From a checkpoint of a small transformer trained on Wikipedia: normalized queries and keys.
Each number is 128 + 32 x the weight over the matrix's rms, rounded and kept within 0 to 255. Layers, rows and columns count from 0. Numbers have three digits each.

# up: layer 22 MLP up, 320x128, rms 0.0727, rows 37-67, columns 64-127
# down: layer 22 MLP down (transposed), 320x128, rms 0.0737, rows 37-67, columns 64-127
# gate: layer 22 MLP gate, 320x128, rms 0.0733, rows 38-68, columns 64-127
up37:165135125213164121144127094119125133080097083142069121122096138132144082091100126109129111146134145093147125116136145189167124126175192073038163160083142156146102178099090125122076149129055090
down37:175114134141078097145177144098186082201161136135122110104092177105102132237176099170121118115152126153144104094157128135178151082097120119158117143082169118085183081166120177085124091114104077
gate38:129180122142164071129121078092130133130140174159143167115129153116090153149120126156166133083118160087131127129149134034161164154179131195108116118166130145127151152108129050125128195194118112
up38:090145118155133083160124111118133105115085166130153126099130035137118178105129138145157127151077118100129156107157119186110138082091095104136126131126136062139154101104141112101103132132151151
down38:123139137155175093191136158109123114035146126100158153117153128152095090075166135128128116157138094191099180092114104130117154117099120140100193169153152184074162151174155122163117137074124113
gate39:116168161119104114182113059104159137094144140162130125105123122193095080121148100113096110107136123139090159139109163106145113167162131079153060099120118135039126131164126185110106072064168111
up39:130123182146153151099171125141098055105065164112181116155156112084110143060180135136145109094122131154078188165108119161119115150061124131182165155155133145152131143117139097140151163120076097
down39:106164111189081187105146064082158138109079165107150118123178077054138132173104183138134127202131076099131158168179132112164126190164121122126146126155122078162084094126069124120146081140123121
gate40:173123117138134093085083081165121153130119137160171155123168176098209123095185189140108158167089082134167116129165124116115143169131100111159129144123161103094089148114052164123079158185135124
up40:148124136148156138154112128133179148182132110182162125078130136164108096129124087180096152088134136184128144155127122119073172112127135091096143103214113091189075088148097105158157153115102143
down40:150132193107159149134160135124115125136111179103141145118113059160163125133078179151183102132200134106146091128121160111093086118110144126111120145151138152138101158131146100130114086107095167
gate41:134095180144120083108087123182093126073108163136152106118142097117170108107064136173132130089134113120113048098156114170122100103142125210093093124110107104114141142057155127052120131174086154
up41:131160109074101137146128175103101111154125155147135075092133082218191150109158124182109092143116179121124072096158124116183130128089140162105165130156180118085100097160136117118148127165141147
down41:154086100085216089156145070112118080145114146128103086124102139133114100155078161162084154186129065167113195102091132133110108098166189094103095189156148116115073118121149139145143127071139156
gate42:136117103124152126116090124130109134156155099080111096127169137200140127105113149118148124179091091201143078112107166134181107089146139161196141131183122068120115107114103083167116084107152146
up42:153114147125145122137157138139169184169106128151129147138132140120059062189176150086079125135127163162092140173066111158123066154104127074113162141151123130222126097146074133166137141159140097
down42:134106180128110171172133180141167125088144133104171159077138079127145133085119087167078108117099075164106126073157097129117110141105150175143093091134122152108109130065138184104167155121172137
gate43:097114070135080231159106113078122083075157091145141071114120165143134094166172128085153106147131150146123109141151129149163068156113161212163148118104102162145149120115171158110149150073123062
up43:027122136132085140148119126123122127158120160138118155161064068119142127077107100164115176097107120121103172068137101068155167117095153117155069056156112089131114168066117105097114105115135139
down43:104166121089118151084129147067128150077142118156148146049181168173097088120181093099143130163151135133106138110137113175083106085134158169054093070199073133173136115118089108128125098113100104
gate44:121165119076122136155054095183136092153165151148178159106104178129161065158094151137174139180114065144123111058140153075161137140137133076182086073062128105075144141160114120151121113094102187
up44:141145146128124055097193122108147118115110137109086124148139136100149106127170130151108106077137174128124123095139078133095133126136103173114105139112110161127163134115207151084160117121096099
down44:134153111096128181144157203096129104141071117095123148168127109157106172116153135148091026155127192121108104156164193169139137103114149136058120157074121150133129145127085089174147146159115132
gate45:077086091094124124084198114105142110141192130129117143113126179117190043136126102157118170105123120139095207142158099124111124133141107136153100164162101166154100161158174130115092119138132104
up45:137170087205109135098146093099165181127162125123157138148127096177089187115154093161138126148140138054142153183085137167174125197172128111091106179179134136135151144157131179135154167221183070
down45:180107055109167135159177114170113169164092142139112184144096111192091188048122124109088099131120168106134071131094127129139136159122127106089111099076179141060123074069104119097130086087073161
gate46:142099118170090134098048140142135137099152144141162159163107158136103121147130179114081142146080088101151143173173101167202119138181109139120178134122053130134116094085106136143076162132123168
up46:127078134157063113115147121133145100136163126058166116062163107128177161162133160121108135103111191105098149171113154118145109141086097121157132079184173117134178123093199160100125091092132120
down46:098137123163146104152133130153128125111165114118153138110129146191112088112167147158150143115174148130093103158179091117100098135120119144170141067114120114078149079155179097145187201133138149
gate47:138142118062108106163146147130095085086095180146107110191120108108131111097167107139104083161084140111102139116109063136063104169078167136100080117085076115083143101171146137076134102112168138
up47:127189129170137121163085101103189150093142125104135097073147117115158129153090127115200125174118109117159157120132187129156099125123158133080159079158104088183116101136165075126109110188151131
down47:121101147136183139130096167099134162164148148082093154152201136158170175157081127144122151114102162105137177103082159095156141125117114169143105084163140119087223172123110093097108163116135161
gate48:143172132142155083132161072110061142093134139096171061116126186107137161154116104159133123140106089120135077123119113124078108122153154137167173088108116087119146092153106150122166125066185152
up48:148121096138161138049112109160136141122207081058164081094178100109128116130120103136106151162125126115098102117181149112134117141084153096144104081146163195119101154135136111188107159181091154
down48:086142117171145148158060136145122168140136092089139087090149089041134125134123099182126178113129099097161070120132153112115134174150177163129119101104099198112137095222157080113120120148102136
gate49:158090162140092135151180139138169075140179127130043134106129112112143168075180129122091110133164122075111152111131115078108124094127108115084140126113122143134129098181143148145106115111124129
up49:067098160124135159170097142145172187120163058130024125110128140110126088108144126122129062102064122109114124100121066131184079169200083150092155167093105131123149100150153124124137135149177177
down49:084167161143108143131182126144088140156100123113166173134159105136143088189152124076122121136130116174103067184177129139169081134074169078216183086126153124150141136146123134119145159138118109
gate50:100101123138170179097086198132070141121120125157111090130129222145125117104082154149064117089112091186195090128118132128168067160134119168089127128143090132072083123094115114115109166115092161
up50:142134121148163088127098073111093061174087171084085112118176155106104111128158195110179062108102174103139066113089141136126148129113140137101138108119103088169078186140100053184093129143116122
down50:088110167200131226146052123182101143119206138172121110152173128156074138107083163081107161111121115078144110121113138177101096082133081098128109131151128120065117069159133095138166176131103175
gate51:110104099131071094141169144096173112153138060147118163133207159161110137134067155164114123087090166126159154061109173119122128133077162166112093142085149069201135112083158152171084123102116091
up51:108098159148146105117119116127097104124131176216081116165116117139135197152146118203083136139128190094147119125102051114129120078112145075122137108120129163097153164120109129123099116200099121
down51:118110094105177146133117161145096172090153064175100130112151101130119170180168156151091133140090086171085081090152151083126127106068142159121110144139182143142165173157130169120093100105150126
gate52:107184161170156135165133112154117145140134128116132082086119080092155090034151143152110181106050113120129103112182114074102129121145127109128115064151108116141115127087124139129068089137162139
up52:177186104150151111100127152086120094169135098084127126089140116167125155136131089146084176101118190158108089082109129117104149172092090134156142110132086139096126135101154176105142130074114149
down52:134095110124100194126084195181168124139180111142104136191143110093134069128164135106087139180128110141154162125153157127158218111153118088129129087152109123156149115095096092091142113139163106
gate53:156142105190116141092077147106129163118077090102145179132163093113154114142176117097087151121133123089217157169117082149135107155090106185129162071128124125083194090183141142111098132120165149
up53:103140152141154200148120090115096111128155174165121094141149088145186164109161145103148150097117141166095170198104118119110152188089101200109112110114160184135086076111132145184151074170161076
down53:172230128064123152142100112095099163112130100092163100123127128065162145115149202127188109125076141155164187110096136126099101092124151084097114199130188132121094145127141169102141150148105195
gate54:103066130145143122172085137148146107158116115067130121115117125072111108145149103096067130224162131091096135187145068140127111181070133105085107152144140089136172086115054108136165073129148064
up54:125144192076140126038151100125162167112130136110120103167167120137069104114131087140095144136114153105121123114118190198137085103165128133141119184071075120104150065112103150109142073147141132
down54:175183099152146118134127143106135113139116100174172131110110139146116153150116149125129120119084114116153053158103149111120120096116152084156129087120137125168160170099153151125123089127156165
gate55:134112176121084161155094093151104170190085149116134149163163163203143113093140096104039109192121080142152130152165126128181143151112125155094177081137110097131196083159107133146108089149099101
up55:136185090131115121122141104062121104152172169135163100129112146179056119199110129067153176134084149112096116186133124133079099114138114087182139123073162108146067142113111117112113227095129138
down55:111160132105141085154162076148147169126116118105062092109143177107125180129129140114119098120173122194080178110114130132117093144139137099109174161133137141150166117196077164093136106073124197
gate56:147100151148155135088183142126060156148123107148151141158093087126148080140204098114113079118106155144102121099084107065127135172173087057093075120104188187094135116148102126127134141200132164
up56:109133112153106106085136160153158148162062160160068213145152110213142152165107134094176107224147114140093158158111128152086168111095112095112150117128152128118142089100140127132116140089154124
down56:137101133143124155136095150141148174132149113079129083149159221073151132132123117146147174143160099112079104133153187116138128162120118147158162149134104110190094210109123094134146108148136073
gate57:135127098145166135154162111115119140121104055133132157121196164128135097128129176146146112144134085126083181100109089073145109129105124111193045101060109142054153095108090143128132174076130105
up57:142129085139141057099153114198083125104150121127119115128096167139077045159142067095085137134125099142177186134128115106156130087151104085153077110119109177097093135174122099093141124142114134
down57:121127188093113148138102169107114113097093095114160151146159098102181103176126144128118138136131067135171132185160139079121121147121129181123106168200149069079122166181119148166135172149123114
gate58:141167154091161124108137119068126126072101140140122162092125139177101083118043142169100148131138170159119182119156136109132167157095136143186110153061079173164180119172119147133097183153155104
up58:071160158152099114096178161117118115110084090146108155090157137126188154074130126138123123159134155101128131154104065107138129139128059096098107132150116128084167122138157137087133170131060134
down58:158151137105140148100142138051129101129174126155130078104123146174095053149152203160136194109091107142103126102116160133105073103213120127110118123131192104092086105176177111140074100185145147
gate59:079121145093177143128120110079178094120101178126167124110138188112126134085106145083074118144161175162104076164114131121143045153117115096172081124144117151115119071128156157124189157168169204
up59:106094137200148146111148071180148102098174152132154096139134155135089170178119089152124140142102125187172221113134156099090196112089126157131145126165132073125122110092081112136126169115137144
down59:103106158166165093093114166193075107122104100137141120107148104165122101166133183139102117130098150134101102155134126115120098095124122151116140098138111128146081124129105088092149098141171093
gate60:129110109188144186136157165132210171192150113149137091094115091108156172151139115191116170076138131097101138129108124103157105129149127139167161088087081150150150125082106104118103166063143129
up60:108143176175153118146176132135183157157132084136089125177114139234095086125142065118095043144103077093171075048113118108167118136113106113138164156128095150070179119168149110073093142116167111
down60:121138144081106143152103180128104127104109169138180174126112117112136103172119175138143142155163112200104167134115119127083073100093148096090146149129149141106084135107175150151034107101132145
gate61:158161153125105058107131124080121115080117129062156093172157146114110151065161137174175182119153083136090090117096143130147166098128129198133075170112162091158103131139138139161090151096124122
up61:124090091131133149119122095172099145061089150156082108174112118175071148153187086179115195136069085135091122125090143101090126103175184117210123077100106162097106156136081095172134098124132107
down61:100125145147154116077124173173097148099138117113150078119113125097135137151118169127155168107132176108164095084160163131100138181137134049114112159097154113098128104151149106155100103146153176
gate62:147138086197097152163127164200126163117130192109112065134137100141128170084167132100130147165139133216147210189138156119169154086151125129146093141119121167094173141069119137114172130147174138
up62:176159127061158125098091144200089147154129106138086132185133142122035138110113165073072066102103115158089142090146123109126063105160131127129115163086173134107103105120129141137125146136171078
down62:192091155088133116128144089125125140126117075193151085164119131083183154178141088118090094093147078142106071096091095103100111128183142173142100137090187167104077120181102135169127164210197129
gate63:095138143063116158121157196143079154141106139107104133153134086168129120128154137133115105119139074142096153134149089197182145038110118096152170118169115167107135037154099065112098136102109126
up63:146129155123109178076085127142111129190199151134198096160091123138196117094113135127125091136132086115174091164040095148123102142113159151116120153105146103070109154130123102146144114123123116
down63:107140124153128087098133189106097148082164110148173115172130111152103126121149168090125220135109191111160138167149106175111077140088091093124143125132136139090090192129091099125109134137116088
gate64:121082115106140156128158105111122088108088131140131166110094060151118191111134089138106140111139163077149119140093164153114116159128147190088086097115171112127142113151161172149135096169113088
up64:152083163098133112106097119105110103123123133163064155118077143107111165096125138133168155100184096146097121105135138115171157091100116085165148129108074103130072158199121195104127132107080158
down64:123079095161144158117095149144156161071133104148162131105116124165140172158157094127118110182111185152108113133137170075126138147070092158144176122140163141110165099110125096134098185171120079
gate65:192172119147136097092148102117183075214131143128153126086108094105133169069151123123094104150167173114198122176164181160172081136185171121165122130179055119088161152120104148074125093088090106
up65:124123125108094059102106145101072158163130206146125112140139173163124079117103135092139134090121138080118222177103160180172101157125127098101110136142153168132134143129210130173166157209166150
down65:071130038073170081129162158115119125097134132185182131133139137132127135148095128137102112192098156143106085123086115105134113185056115125099188106088149096134138132166106147130088094159101127
gate66:161124101184066137104180121163122107117097179170150093109145153160041148168098125068192161127101088177078108190134099105122102122154094119099168170112091161123077141138163126099103158111150137
up66:140146133062118174142119153057125147111161070202120121113125175141054103126110104094152148126109133151171101158085143125110158107136139085179173142125118115144109112129185192129085089139084154
down66:102163137107169113109185100171064063188130144075150095148178114176088102156148087130108142128109092111084134162105177168159147153137122115112088164141168132144143180206133152113139110136132123
gate67:181145112134096129158119113164117144114195085140148039111099061142132121163126130176122144099122145178145064095148097155091124161132128160076094134102089130158140119137126143094114128092121134
up67:130080120130137140101124176136124137127135097130113142150136118098085114095143160196118121139146134134179132104158079177113093188126145147189160147084130107188225163125119119104109170148116103
down67:103094121099226172132079174187123141140073159096118153171140119128089160118150101167155161170096205102105122126122183131108077142121115123128161110164101136103068141127169095099187132145137123
gate68:056073127083052120101112121104092189142130080084143176175123096139115160100155175116073098143117172116143051113181153140122183122141110114115112169193169185129113150163128134132096154088117132